{
  "n_layer": 21,
  "d_model": 64,
  "n_head": 2,
  "n_kv_head": 2,
  "head_dim": 32,
  "d_mlp": 256,
  "vocab_size": 1588,
  "activation": "tanh_gelu",
  "norm": "layernorm",
  "norm_place": "pre",
  "norm_eps": 1e-06,
  "positions": "learned+rope",
  "rope_base": 10000.0,
  "rope_fraction": 1.0,
  "qk_norm": false,
  "attn_scale": 0.177,
  "bias": "all",
  "tie_embeddings": true,
  "parallel_block": false,
  "init": "normal",
  "init_std_qkv": 0.0625,
  "init_std_o": 0.00963,
  "init_std_up": 0.0625,
  "init_std_down": 0.00963,
  "optimizer": "muon_variant",
  "lr": 0.00792,
  "lr_mult_o": 1.5,
  "beta1": 0.93,
  "lr_head": 0.00916,
  "warmup_steps": 200,
  "schedule": "wsd",
  "decay_fraction": 1.0,
  "decay_shape": "linear",
  "final_lr_fraction": 0.1,
  "batch_tokens": [8192, 16384, 32768],
  "seq_len": 256,
  "doc_mask": true,
  "train_tokens": 102200000,
  "steps": 6563,
  "dataset": "wikipedia_en"
}
Each number is 128 + 32 x the weight over its row's rms, rounded and kept within 0 to 255. Layers, rows and columns count from 0. The size above them is the row's rms in percent of the matrix's.

# layer 5 MLP down (transposed), 256x64, rms 0.0629, rows 125-177, columns 0-63
size [ 90  94  98  79  93  94  92  98 103 101  79 108 105 122  97 108 102 100 112  93 106 100  94  98 110  91 102  90 102  88  89 105 100  89  86  94  92  97 121  97 110 121  91  96  85 101  90 123 101 108 109  98  95]
[[140  52 122  61 115 162 135 127 115 215 110 120 165 107 152 103 101  75 130 122 132 122  97 130 113 141 146 153 124 172  66 112 130  86 198 151 131 123 109 161 101 124 142 121  88 188 155 117  89 135 175 161 181 135 135 155  82 102 173 104 144 117 101 124]
 [160 154 151 142  50 146 135 172 115  81 112 160  95 149 117  88 153 141 132 151  83 165 123  94 105 118  99 179 110 125 123  81 114 106 204  96 109 201 127 176 128 111 154  96 163 119 144  96 141  68 153 112 119 154 166 125 144 140 134  68 100 182 104 129]
 [119  74 160 100 126 133 127  98 135 119 196 118 146 109 129 123 135 132 124 140 103 126 147 159 152 156 151 159 162 112 160  72 137  84 184 152  84 124 154 156 144  92 149 176  95 127 127  63 141 109  79 129 138  94 113  88  96 245 157 148  87 153 108 113]
 [136 147 125  99 100 128 122 153 152 126 110 103 192 160  48  83 140 173 155  76 122 157 130 177 101 159 136 189 161 152 110 153 122 120 143  67 139  93 114 121 122 117 112  99  92  65 116 118 147 138 154 102 118 121 182 206 119 124 124 116 164 182 176 104]
 [130 102  62 127  81 159 155 165  96 140 199  64 139 176 168 154 126 103 155  84 140 128 149  84  95 169 127  58 133  54 132 155 117  52 136 181 111 127 136 161 116  95 157 144 146 133 138 177 115 147 119  89 144 123 106 111 155 113 131 114 150 143 125 133]
 [135 144 137 149 122 141  96 168 116 155 162 124 148 122 116 109 111 113 117 114 127  86 141  87 110 136 137  54  94 121  30  80 201 122 164 145 173 110 156 172 175 136 111  75  37 123 164 168 124 121 142 168 143 138 148 110 171 126  98 137 101 128 137 142]
 [121  87 157 142 109 179 140 132 128 124 115  73 139 193  83 113  69  99 180 109 113 124 138 143 125 139  55  68 130 157 116 159 134 132 103 128 143  86 151 124 105 128 112  90  73 152 150 126 183 163 151 155 110 149 156 126 158  74 174 121 134 117 217 123]
 [126 144 139 166 120 139 134 119  94 164 122  46 112 113  99 122 132 140 153  66  76 151  76 164 105 144 134 149 186 143 117 142 142 122 116 162 147 150  65 110  76 107 152 177 110 146 161 169 201 153 143 144 125 135 102 132 103 204  87 113  68 140 123 151]
 [ 98 134 130 134 201  97  63 103 170 153 101 132  87 184 115 133  70 126 164 145  86  94 198 142 108 171 148 129 134  67 126  88  71 115 155 139 174 104 105 115 133 145 159 164 128 117  77 147 109 112 122 108 108 133  84 113 122 126 162 132 163 157 174 169]
 [153 104 113 131  77 201 139 120 143  96 169  74 174 150 111 151 120 161 161 115 102 109 129  86 134 176 132 145 152 117 171 108 106  48 157 136 124 110 159 102 145 142 154  97  93 147 156  80 160  92 147  93 133 141 119 160 103 195 155 171  68 151  82 140]
 [120 112 149 195 152 164 167 123 110 142 153 100 152 180 128 170 130 131  82 120 170 115 158  89 128  81  80  71 127 165 117 179 118 127 155 111 113 125 142 181 105  92 167 117  93 121  38 115 175 124  94 150  93  89 166  83 150 104 141 145 116 152  84 122]
 [ 79 134  81 119 163 139  82 140 157 148 127 119 167 194  94  93  73 106 109 107 144 147 125 122 134 176 117 176 180 170 100  95  93 171 161 171 200  84  90 147 142 100  74 138  96 119 125 142 136 127  82 103 141 137 126 162 132 118 100  97 165 106 135 186]
 [ 95  92 128 128 122 145 113 156 111 128 109  98  82 117 115 147 146 140 196 158 157 124 165 115 213 185 125 130 143 186  62  95 142 133  72 128 119  84 183 134 173 120  86  80 151 148 103 104 132 108 124 112 124 100 120 145 137 137  76  96 156 101 195  96]
 [181 165  98 140 121  80 145 127 115  97 155 145 128 182 159 143 133 116 172  57 117 117 103 140 149 109  64 108 116 125 165  76 108 117  86 133  76 171 113 123 164 151 209 193 106  97 174 177 125 139 146 102  94 119 152 150  88 105  89 144 132 124 144 147]
 [148  81 139 158 100 116  73  84  93 166 195 154  77 140 107  92 184 163 180 181 118  95 104 165  58 110 146 109  98 131  99 102  86 144 107 142 133  80  92 135 140  82 129  89 106 140 167 141 114 134 171 152 162 145 138 138 176 106 128 154 138 153 151 158]
 [156 127  97 149 171 133  94 145 118 107 120 134 144 112 131 104 102 195 151 133  96  94 133 208  66 106 171 186 119 110 150 125  96 160 147 144  87 178 118 122 118 107 148 136  96 100 137  77 151  85 176  99  88 164 147 142  55 185  80 123 130 133  98 128]
 [ 95 145 153 111 114 173 142 133 138 124 102 187 118  83 167 171 148 149  86  88 141 144 134 142 134  75 115 137 119 105 146 160 111 113 115  88  50 105  47 138 144 125 161 173 147 152  75 140 103 146 161 150 198 132 159  46 131 153 117 115 109 154 143  96]
 [140 185  76 133 125 146 159  79 103 145 140 134 117 148 124 112 137  77 100 148  97 138  70 155  88 136 112 112 202 170 135 108  68 175 137 173 137 127  93 136 185 155  73  99 183 116 123 152 125 102 142 112 182 107 142 174 111  59 136 120 136 112 170 120]
 [138 155 102 143 144 139 105 114 139 130 162 102 191  53 128  87 154  83 117 108 104 159 114 165 123 162 115 133 153 123 115 117 181 111 103  80  71 110 163 100 149 125 194 115  29 150 162 115 106 158 145  95  76 113 162 121 160 134 137  83 174 148 131 134]
 [183  83 146 124  84 118 139 127 106  85 173 123 108 150 127 156 102 148 141  64 226 125 152 124 101 175  95 112 100 131 175  94 124 134 155 109 126  96 149 160 147 139  99 104 109  97 113  72 129 111  89 117 118 127 159 158  93 148 177 189 124 122 177  71]
 [160 144 160  69  99 127 151  57 134 119 155 120 146 101 177 123  82 187 110 148  93 127 102 150  83 121 147 135 110  83 142  84 119  95  84 113 132 157 161 112 206  90 122 152 152 139 177 134 138 161  62 144 136 164 117 109 157 144 120 151  68 110 151 178]
 [158  50  72 144 154 133 142  98 127  95 193 137 119 162  83 117 146 119 126 106 119 113 112 160 174 129 145 159 201 162 104 107 116 150  81  97 170 100 136 136 169  79 176  94 122  75 179 158 119 112 130 137 158  71 130 106 100 124 128 110 149 107  83 173]
 [173 131  80 148 125  53 138 187 130  96 132 102 109 143  71 184  83 170 129 115 121 147 115 145 116 139 109 133 174 153 137 155 138 131 150  80 143  96 129 171 131 190 139 108 117  99  48 110 142 146 150 111 157  96 188 176 111 135 124  69 145 100 152  91]
 [137 114  49 130  83 119  93  60 146 112 147  95 100 142 179 113 136 137 188 102 137 155 121 116 131 105 129 201 163 124 141 137 164 122  92 122 116 168  82 107 144 166 149 159  91 170 106 132  78 154 146 133 155 119 122 124  62 163 164  91 105 178 118 181]
 [126 112 125 151 144  62 167 143 131  78 115 149  73 130  77 128  94 168  98 100  96 102 129  95 123 169 166 154 141 121 200  98 100 139 168 108 151 199  67 135 112 183 112 153 126 115 137  96  51 162 158 142 181 127 129 147 132 138 165 120 114 165 123 122]
 [106 111 149 101  97  82 137 148 133 106 147 185 171 171  73 143  94 132 154  94 144 122 135 170 110 200 136 105 124 115  32 123 166  97 130 104 167 113  94 130 133 104 138 141  79  81 157 148 148  76 168  96 160 110 171 181 139 150 155 149 154  97 116 109]
 [111  73 168 128 123 152  89 137 184 137  97 131 195 155  63  94 112 163 103 121  93 175 125 131 175 168  82 140 170 111 153  53 119 142 115 140 172 126 140 107 171 149 106 102  91 109 135 145 149 154  92 103 138  88  88 147 117 153 129 190 146 137 103  77]
 [143 142 132 198 125 158  86 136 146 109 139 149 104 106 168  92 138 140 118 113 125 110 160 122 114 143 139 115 133 161  63 192 132 152 114  95 157 126 167 142  82  51  51 126 130 170 162  62 170 148 183  78 146 132 135  92 180 136 136  87 114 141 115 131]
 [ 68 158 102 164 112 124 198 130 104 215 115 158 155  96 143 140 125  54 145 126 113 134  66  97 148 193 140 137 168 140 100 130 116  70 118  82 139 116 112 142  96 143 155  78 141 162  96 123 156 156 168 148  95 122 125 100 100  90 144 108 103 137 168 110]
 [139 136  72 160  92 162 133 143  96  91 111 112  91 142 196 165 136 147 145 156  83 129 139  94 120  98 152  91 136 134  83 183 101 119 155 105  73 181 129 139 182  84 157 110  93  62 133 140 171 146 136 173  86 149 141 106 146 131  54 124 150 159 156 108]
 [138 129 127 132 107 143 160 140 115  74 209 135 188 169  92 112 106 121 113 116 113 158  69 102  86 146 192 114 100 125  64 176 132  69 139 125 126 161 141  73 140 153  78  92 125 114 163 129 141  74 138 101 157  92 134 163 101 142 110 146 161 138 166 174]
 [140 199 126 154  88 174 152 128 168  94  92 121 151 117 166 135 144 109 131 130 152 155  80 118 184 101 163 117 111  73 114 103  92 184 100 130  77 132 171 114 119 164 118 134 136  71  95 157 146  74  64 134 119 130 112 207 139 115 168 138 117 121 133  79]
 [118 144  93 154 122 151  50 118 154  86 146  79 193 149 130 146 106 125 141 102 127 138 124 100 108 196 129 155 160 152 147 168  99 135  91  66  76 111 171 141 125 129 112 116 137 115 153  66 148 112 198 153 133 131 150 153 139 137 140 178  60 131 108  70]
 [119 115 111 146  98 109 112 163 131 136 146 136 187 104 108 108 183 150  86  95 113 110 121 106 113 171 115 139 198 159 130  67 146 135 187 123 144  80  81 125 124 138  83 115  86  86 176 150 150 123 165 144 140  84  94 153 184 145  78  68 180 138 169 127]
 [166  85  92 154 134  82 121 101 141 133 152  85  96 141 122 125 164 136 174 155 102 111  85 152 131 135 133  72 119 137 106 125 118 150 154 151 152 133 118 145 106  85 143 120 138 133 123 181 102 165  92 196 217 121 179 157 127 142  63 127  88 158  54  86]
 [142 132 146  94 115  71 114 143 100  98 106  90 175 170 132 135 117 141 176 106 114  54 128 122 125 158  98 112 149 171 159 108  97 181 104 149  77 144 136 117 106 100 139 101 125 171  97 126 214 133 136 131 159  88 146  95 164 156 139 110 106 225 131 161]
 [ 87 118  71  94 116 167 173 167 132 121 111  59 169 106 119 132 141  93  88 101 144 132  98 106 103 150 115 143 174 130  64 147 119 127 161 187 140  98 135 139 131 121 107 118 107 215 160 159 171 101  70  73 174 146  96 120 170 163 126 145 138 157 125 139]
 [142 103 137 159 124 141 163  72  86 114 135 152 145 155  87  78 151 163 139  98 115 118 157 128  95 158 170  86 160 160 131 102  64  99 149 152 139 142 140  97 104 142 162 176 140 123  88 158 131  55 126 148 140 140 147 121  58  99 128 224 146  78 140 150]
 [132 125 153 110 149 120 144  98 118 140  70 148 151 134 134 112 121 123 122 145 136 110 142 135 117 122  71  91  90 117 161  72  93 209 112  60 158 126 116 110  93 199 110 128 146 147 122 172 153 151  56 188 120  88 128 106 137 139  95 153 120 148 196 192]
 [131 147 146  75 116 108  69 163 158 106 103 128  80 136 173 152  87 158 150 143 112 111 169 152 110 173  88 104 134 184  69  75 134 151 164 140 171 144  87 212 109 169  67 139 134 117 140 108  98 136  97 117 154  97 139 142 161 138 173 136 139 123 130  76]
 [ 96  97  53 132 138 113 139 169 108  86 193  93 107 110 147 182 114 101 181 193 130 134 108 116  96 145 145 131 142 124 122 139 142 148 142 128 165  92 200 103 153 134 139  50 110 120 174 111 150 131  63 128 162  74 118  86 152 131 133 128 134 106 181 120]
 [143 153 139 147 153 198 138 147 112  87 154 119  98  93 164 103 103 140  71 110 187 116 152 126 102 105  95  65 194  86 155 116 141 154 199 130 158  65 144 100 176 155  85 181 125 139 140 106 132 131 117 112 103  88 101 102 132 129 133  85 130 186 140 132]
 [146 121 133 163  91 102  65 121  93 155 113  98  38 123 108 142  68 123 120 174  75 103 143 146 152 175 151 158  80 174 139 167 179 102 146 140 124 156 117 166 126  96 124 110 112 116  90 161 157  78 155 174 139 127 114 115 150 179 150 117 103 108 190 148]
 [162 146  96  80  80 134 139 132  51 133 120 150 150 156 131 146  74  74  82  51 158 132 119 139 156  82  95 107 166  75 114 126 161 102 146 175 112 134 130 144 145 105 102 162 124 116 134 144 136 213 130 123  42 133 140 147 118 139 169 132 137 146 142 151]
 [ 99 103 113  88  81 172 103 137 171 131 169 107 170 150 105 127  99 166  70  66 103 157 201 130 149 142 177 153 152 105 129  89 139 124 107 153 129 134  66  99  93 154  79 117 119 178 144 119 135 114 140 137 146 126 189 109 125 173  93 154  71 144 173 109]
 [125 127 144 117 136 182 128 103 118 166 151 129 144  81 155 117  73 169 105 133 133 122 123  64 169 159 187 171  98  95 126  55 153 114 141 125 125 184 189  78 128 111 122  88 158  55 131  99 144 185  82 140 109 130 137 154 142  96 160 115 158  96 154 118]
 [146 112 136 105 193 156 108 140 144 124 116 118 155 123 125 187 117 123  91 221 112  77 147 135 157  81 113 145 101 191 158 151 101 115 173  98  62 107  76 146 151 125 113 105  88  79 135 155 152 133 133 161 141 132 130 152 122 161 165  49 108 120 100 152]
 [149 148  97 112 157 114  83 128 126 109 167 142 143 132  90 149 161 179 164 122 124  88  52  85 166 139 158 128 171 110 133 143 109 127 131 155 133 185 103  83 168  78 156 101 198 113 127  92 168 121  86 117  74 103 162 192  94 141 100 109 126  87 152  92]
 [105 115 129  95  90 163 144 112 146 162 159 101  82 107 137 177 133 162 175 135  88 142 159 108 113 181 152 111  92  54 127  66 109  77 139 131 146 107 127 106 127 135 181 183 108  77 141 161 116 121 124 194  93 169  84  73 116 145 169 155 137  98 139 149]
 [169 133 175 113 100 109  97 155 153  77 180 143 120  95 126 100 172 149 158 159 107  93 150 158 156  97 132  67  89 175 131 185  79 104 131 148 116  92 107  93 115 168 139 189 110  71  98 119 130 180 131 139  91  83 191 114 128 114 165  97 106 155 121 129]
 [151 151 149 139 100 127 118 116 145 143 139 119  86 151 114  86 120 119 103 117  92 122 128 153 143  97 187  99 145 133 123 141 174 195 103 153 121 164 100  86 133 152 197 146 188 147 123 182 173 137 110  81  90 137  96  82  83  61  78 107 144 159 171  74]
 [158 138 125  78 175 116 141 124 189  94 147 112  80 113  95 149 140 145 189 117 125 149 108 120 136 138 123 152 159 160  78  95  83 114 172 138  57  68  29 145 101 149 123 161 161 119 101 118 152 122 192 127 127 116  95 153 150 123 169 141 142 148 136  85]
 [ 84 147 174 110 115 143 149 140 160 113 174 151  95 171 112 121 114  96 147  88 143 127 147 131 171 195 119 158 136 150 106 135 125  67 148  66 118 104 155 110 108  58 123 106 132 108 176  73 156 136 125 177 185 155 111 109  85 139 156 187 122  89 136  68]]
# layer 5 MLP up, 256x64, rms 0.255, rows 126-177, columns 0-63
size [ 92 102  91  97  92  94 100  98 103  76 106 102 110  95 105 108 102  97  98 114 101 101  97 101  89 103 103 101  92  90 102  98  90  91  97  97  93 114  99  97 114  94 108  92 102  98 105 107 115 109  97  97]
[[104 163 126 115 163 153 189 145 142  98 174 153 145 136 125  86  95 109 170 129 191 165 126 116 183  79 147 130  96 157  88 106 149 136  78 124 151 110 167 101 219 129 125 117  61 124 145 121  87 152  97  98 153  87  88  95  68 131 134 155 123 118 131 123]
 [ 91 189 131 113  94  98 127 146 179 137 142 165 100 115 142 119  67  70 196 121 125 131 109 108  87 135 118 174  87 138 156 178 170 218 132  97 101 100 135 151 108 132  87 118 137 140  62 162 120  79 135  73 113 136 130 134 142 118 155 124 129 174 138 102]
 [160  76 111 104  90 145 147  78 115 167 147 123  91 102 140 120 125 143 177 107 104 111 106  90 205 129 152 109  86 135 117 107 135 138 156  97 148 163 114 115 133 125 169 139 161 204 102 120  79 156 119 228 129  80 138  71 143 131 119 179 108  98 140 116]
 [106  69 151 184 138  83 131 153 159 132  63 172  74 154 136 119  78 146 118 176 105 116 116 145 144  72 135 212 142 164 127 150 113 145 127  97 119  91 139  84 130 178 112 120 123  98 105  85 111 198 139 172 118  98 176 157 112  97 145 113 118 121  94 131]
 [119 153 131 153 122 152 115 149 111 149  35  95  82 129  72 138 172 124 145 127 112 166  62 151 148 108 127 171 142 112 156 129 189 137 194 101 109  83 129 111 122  91 152 129 122 142 132  71 120 161 150 134 154  80 154 100  49 143 138 143 122 189 137 146]
 [108  77 115  63 140  89 110 104 128 141 159  68 160  79 217 114 150 161  87 128 179 140 121 152 141 134 155 169 146 119 114 123 123  89 145 107 123 110 117 174 190  78 152 106 165 134 106 104 133 139 151 118 101 103  91 129 110 167 186 185  99 135 148  92]
 [132 151 133 146 106 111  83 102 119 131 115  41 118 130 111 162 184 122 182 133 191 177 153  82 107 138 138 109 145  79  81 123 151 166  93 128  87  89 119 127 146 150 214 165 150 120 146 120 145 157 120 146 167 110  76 181 101 120 125  98  88 126 101 159]
 [ 68 231 128 138 162 167 118 133  61 138 210 131 122 128  97 152  81 110 107 127 145 101 141 138 146 114  72 143 133  95 123 128 104 139 179 115  96  89  59 133 131 152 130 162 134 144 115 126 122 186 177  73 110 147 120  96 132 153 125 146  89 125 133 126]
 [151 171 167 105 101 168 205 103 155 164 120  60 155 102 161 115 124 126 158  95 177 152 100 126 124 103 110 118 163 125 111  92 126 116 117 148  91 141 150 153  99 104 173 148 142 185 151 102 160 142 159 140 160 109  87 134  79 147  44  99  66 139 118  91]
 [ 86 159  99 124 138  62 129 163 123 123 102 159 153 128 111  71  87 131 102 150  71 162 118 151  50  99 111 156 160 144 202 184 132 122  84 120 148 111 130 114 157  99 134 214 178  90 139 140 144 132 171 169 150 114 104 146 103  98 100 138 113 146 123 111]
 [145 106 131 146 113 142 165 150 141  94 106 171  87 102 128 171 120 147 208  96  98 132  76 105 117 163 161 115 113  72 115 152 147 104 129  63  54 160 145  92 165 163 186 119 130 110 144 101  94 150 165 109 101  98 175 103 113 147 197 143 105 145 138 104]
 [ 88  93 141 108 147 118 156 141 143 136 119 141 194 135 136 164  44 105 102 114 182 106  90 122 116 118 137 163 128 110 193  76 189 106 134  81 122 152 184 165  68 112 108 109 135 157 106 125 105 161  99  84 115 160  99  95 102 145 128 172 147  99 148 179]
 [130 154 117 185 123 111 144  68 172 183  52  61  80 132 135 165 145  79  91 121 168 158 137 102 184 101 107 143 103 135  75 154 169 146 157 134 133  85  99 124 121 132 127 153 110 166 105 118 139 142  87 126 110  86 111 141 191 131  99 120 148 182 145 151]
 [130 148 167  79 122 163 151 172  78 148 139 127 211 127 158  67 108 126 123 140 120 143  97 102 139 145 166 119 151  94 194 110 137  92  93 151  60 177 112 130  83 114 129 122 191 122 126 117 137 131 145 154 143 154 104  67 147  95  95  70 168 131  96 107]
 [107 148 100 109 125 114 129  94  74 198 185 142  81 181 112 141 114 127 149  99 172 102 142 134 148 121 108 119 143 110 119 116 153  85  93 138  92 117  24 105 132 152 157 169 144 150 129 117 123 167 113 123 193 102 128 146 113 140  92 170 164  62 163 168]
 [106 155 139 154 128 175  91 154 108 132 140  75 128 106 118 119 145 101 153 129 152 174 138 146 108 124  86  79 174 113 167 194 159 142  94  92 121 117 122 161 110 115 110 227  83 154 149  99 148 116 137 120  28 144  92 144 142 106 139  60 142 144 131 127]
 [ 81  68 175 116 157 159 105  98  80  94 128 144 145 134 116 161 112  65 172  81 172 137 127 117 110  85  96 104 105 141 182 131 133 118  83 154  84 153 109 115 111 118 164 152 163 173 122  96 145  93  81 147 166 149 182 160 146 158 160 180 123 178  94 131]
 [ 95 171 176  78 117  87 121 135 157 111 149 143 158  93 129 140 144 184 147 142  93  93  95 159 148  34 152 135 119 117 206  93 185 114  96 111 137 102 116 106 156 129 130  81 177  78 128 155 168 137 124 139 149 160 103 125 163  99 133  91 111 171 108  89]
 [118 162 132 130 140  90 147 164 155 112  89 166 134 113 110 117 132 120  99 167  64 164  78 176  90 123 188 124  40  90 130 161 122 129 118 119  91 145  98 124 200 103 114  91 153 147 121 176 152 102 177 132  79 120 122 139 101 154  74 168 136 127  84 149]
 [138 124 129 143 134 161 141 114 115 130 154 161  89  83  78  73 160  48 157 121 114 158 132 187  71  81 112 161 133 124 161 116 138 141 140  90 136 146 155 133  84 192 151 128 111 120 158 132 129 149 198  53 136 153 147 117 109 133 127 186 102 137  86  76]
 [113 135  95 105 168 107 136 140 105 175 117 151 143 149 120 103  90  96 157 134 146 118  89 107 126 110 117 138 173 194 180 163 105 163  67 115 145 141 177 106  97 100 143 140 189  72 154 138 156  93 159 116  92 122 138 104 140 171 180  61  76 126  66 148]
 [158 117 107 179 118  80 104 111 100 113 119 159 155 106 168 163 152  82 152 137 110 150  66 110 124 135 175 100 101 149 147 137 121 145 113 145 165 130 135  60 106 116 214 133 136 114 129 107  84  79 193 154 111 203 113 113  97 136 146 115 100 120  87 190]
 [179 111 164 113 140 117 152 114 105 164 124  98  75 164 130 172 107  65 107  86 192 175 128  83 128  59 146  87  65 129 111 194 122 133  91 155 133 150 148 106 146  74 156 142 145 122 133 131 110 130  87 109 155  96 153 174 144  98  83 151 126 140 172 149]
 [130 146 175 118 135  89 106 141  88 136 127 127 192  86 133  66 126 112 142 119 120 122  71 123 152 151 141 129 133 136 182  87 175 138  89 114  70 140 132 123 115 167 139 142  89  43 108  80 126 158 149 149 107  85 111 139 189 154 206 130 181 111 118 138]
 [114 146 102 144 102 162  95  56 177 120 130 173  86  93 189 114 124 101 108 120 128 146 139  85 141 123 132 153 155 170 146 188 144  89 143  85 123 148 147  78  99 169 110 126 223 126 119  99 128 130 125 157 100 100  86 110 163 130 100 132 103 203 128 100]
 [134 172 162 132 134 125 160  93  77  67 163 143 115 115 162 133 153 145 109 111 130 118 144 147 134 117 187 147  75 156 127 197 138 123  80 131 130 105 123 111 122 142 134 136 179 151  90 115 102  40 183 106  64 145 159  96  96 107 141 108  89 135 205 122]
 [ 96 112 131 127 165 144 125 122 101 161 114 155 118 113 119 155 109 201 150 144  39 131  73 118 147 139  90 118 129 166 129 113 147 155 139 187 149 173 121  95  97 154  91 155 104 133 156 215  93 132 115 147 112 115 108  85 102 118 155  92 151 173  47 131]
 [161 154 180 139 109 173 170 115 139 113 136 117 144 112 199  87 107 147  94 190  92 118 105 150 163  72 121 171  87  89 108 120 134 106 162 137 136 169 131  75 183  82 162  98 155 156 119  73  93 102 117  89 107 148 161  94 146  91 123 105 158 135  98 171]
 [113 148 141 124 118 170  96 139 107 125 111 183 131 125 142 162 139  83 176 128 141 136  97 142 121  78  86 148  45 168 131  94 157 117 170 138 124  94 161 122 165 144  81 149 102 157 128 151  61 134 114  91 104  16 133 137 135 128 134 166 136 120 124 191]
 [ 75 101 116 132 135 160 110  81 150  84 175 159 174  87 139 148 113 156  50 115 162 161 122 141  95 133 110 205 151  85 141 135 132  90 102 127 115 173  92  81 100 138  98 132 151 131 119 117 104 166 169 135 166  67  85 172 135 141  91 118 131 164 179 126]
 [114 108 128 157 127 182 109  81 137 152 175 128  49 146 112 182 131 129 141  96 154 142  88  97  93  95  99 127  88 157 167 141 159 114 141  99 128 106  35 169 142  83 139 129 143 191  86 153 133 182 186 101 117 126 154  94 141 116 158 156 100 121 136 139]
 [204 113 139 197 163 147 114  85  83 143 160 168  92 106 134 136 138 116 145 136 115 101 147 101 123  65 133 113 158 103 118  95 195 172 102  83  89  94 104 133 179 177 139 105 150 165 121  90 112 101 152  82 101 128 119 106  80 129 100 177 108 116 166 154]
 [137 126 169  92 102 155 125 136 126 113 104  98  94 183 161 180  94 135 155 130 158 188  86  93 137 136 151 127 100  51 136 164  81 135 149 118 112 114 148 114  96 118 185 132 120 181 103 115 104  67 125 161 115 117 202  95 117 163 129 199  82 118 127 115]
 [145 141 188 124 141 138  97 123 118 160 121 157 152 111 131 113  57 175 156  81 120 130 171 123 127 127 114 135 104 123  93 142 151 120  95 112 124  95 176  52 168 186 119 147  87 167 106 110  81 163 153 119  85 151 101 109  95  94 226 122 119 128 174 143]
 [115 108 159 125 134 175  94 136 149 169 125 110 107  78  70  88 137 123 123 126 187 136 116  87 157 116 109  79 106 115 144 125 131 143 165 148 185 165  80 161 121 143  99 121 139 178 114 151  98 139  56 173 115  81 171 111 115  90 153 145 116 109 107 224]
 [149  86 121 150 173 139  72  97 130 144 135 137 124 163 103  55  99 176 169 125  82  95 135 143 115 123 175 132 100 140 125 147 151 134  95 138 120 150 126  63 175 161 147 189 122  63 133  87 140 166 164  74 101 121 169 157 138 106 156 127 154  52 136 145]
 [168 110 116 137 140 167 113 112  91 153 111 131 134  68 158 120 181 142  82 119 169 100 160 143 109 130 130  93  82 193 184  90 140 110 118  96 130 167 117 108 104 162 197 130 159 122 147 140 108 159 101 156 100 110 163 107  73  53  92 143 146 121  59 144]
 [ 86 112  97  86 133  75 148 171 157 212 159 149 161 145 147 142 119  92  62  98 156  83  94 110 111 152 158 180 172  88 118 148 167 140 109 120 169 133  96 161 134 136 181 154  79 172 146  82 149 139 132 105 126 121 128 127 115  58 112 150 126 110 100 153]
 [133 162  70 116 185 200 122 160 108 147 171  67 114 152 151 129 125  71 129 136 147 106 112 141  87 120 124 122 176 108 115 129 134 146  99 111  88 125 103 125 104 164  78 190 140 140 145 142 137 145  97  68  82  83 155 134 178 109 120 128 202 105 146 181]
 [154 143 130 173 152 133 141 150 107  75  57  34 110 140 120 133 141 113 140 142 141 146 109 188 103 108 142 157 110 152 147 147 125 150 144 164 109 168  63 155 137  99 158 165 140 119  98 129 100 179  98 166  70 129 126  97 126 171 129  75  85  83 114 178]
 [129 128  86 194 185 100 113 114 112  81  84 132 114 121 142  77 170 161 124 127 193  93 123 119 138 138 133 145 209 192 149  89 163 150 124 109 137  83  98  89  94 164 137 157 120  96  90 124  92 159  86 153 158  95 154  92 149 134 169  85 140 142 114 115]
 [ 45 182  91 126 152 135 171  93  76 140 155 118 150 190 131 141 134 126 136  83 167 119 111 165 159 109  64  97 164  86 110 141 165 114  94 146 159 135 151  98 179 155 146  54 113 124 132 150  95 120 150  90 133 172 137 115 129 107  84 154 139 152  89  93]
 [119 125 139  79 100  43  51  81  89 169 155 157 149 120 139 117 147 111 145 106 149  94 117 129  43 144 186 164 154 161 150 165 106 132  89 172 112 128 114 112 175 156 141 153 133 136 107  68 148 176 112 103 146 104 120 154 109 112 148 114 115 140 171 165]
 [153 183 105 170  94 142 152 129 133 125 144  89 112 108 141  35 143  64 191 117 158 150  64  96 139 112  77 132 166 155 154 175 112 152  88  81 105  94 154 153 112 137 161 163 163 172 113  98 146 115 102 154 107 121 149 151 142 100 139  84 165 104 107 142]
 [174  92 138 159 127 174 124 102 125 110 143 144 145  95 104 141 183 121 144  89 114 206 109 101  61  99 145 104 123 104 153 103 178 131 136 150  83  84 176 128 137 130 136 143 161  92 107  91 142 151 145  86 183 124  93  84 196 146 181 117 162  86 123  91]
 [114 162  65 197 139 153  63 130 106 149 125 124 133 117 123 195  73 147 109  66 100 158  95 119 141 114 140 126 154 118 165 145 135  89  77 101 102 135 122 156 104  92 147 167 122 186 138  99 125 133 181 148 132 119 130 127 152  72 120  84 158 124 137 210]
 [ 72 174 121 111 155 138 179 143 106  99 166  74  67 129 165 147 128 109 181  93 163 154 153 154 134 159 125 125  86 122 118 137 218  85 118 130 116 100 106 131 146 160 148 159  85 112 119 151  76 110 110  83  87 124 137 124 142 128 188  98  94 149 138  66]
 [ 98  93  94 155 126  81  95 154 163 145 151 162 125  83 100 121 177 100 164 115 113 149 121 150 103 194 114 209 103 144 204 151 122 111 132 126 129 124  73 152 143 121  76 138  83 118 126 130  99 182 126  77 152 107  98 123  90 114 186 137 155 157 132 177]
 [107 137 107  43 138 126 124 107 211 205 152 175 118 137  78 109 107 142 118  55 174 145 137 176 128 126 124 131 114 145  90  82 157 149 111 181 132 115 167 126  80 174 117 107 122 122 116 135 114 154 179  99 109 117 144 123 102 163 113 163 116 128  98  78]
 [ 61 156  97  85  96 145 190  99 127 117 156 115 126 130 120 143 102 181 139 100 149  95  99 198 105 123 102 175 159 121 162 137 132  73  99 168 110 141 149  89 161  84 175 132 138 127 127 127 191 115  89  94 181 161 135  80  84  95 167 152 119 155 116 116]
 [122 148 158 187 165 160  69 179  89  91 106 118 165 178 100 125  74  97 123 120 108 150 101 164 129 123 115 178 125  59 137 156 146 152 130 177 178 106 150 154 101 111  88 154  97 156  96 135 137 114 102 127  59 135 113  83 172 112 120  91 178 155 114 150]
 [165 155  83 128 125 145 153  85 151 100  87 109 149 122  99 116 113  89  82 126 149  91 111 145  61 121 153 136 160 124 163 109 142  94 148 163  92 154 132  99 144 100 189 156 149 163 139 175  81 170 130 183 150 146 183  48  96 103  89 149  78 138 131  98]]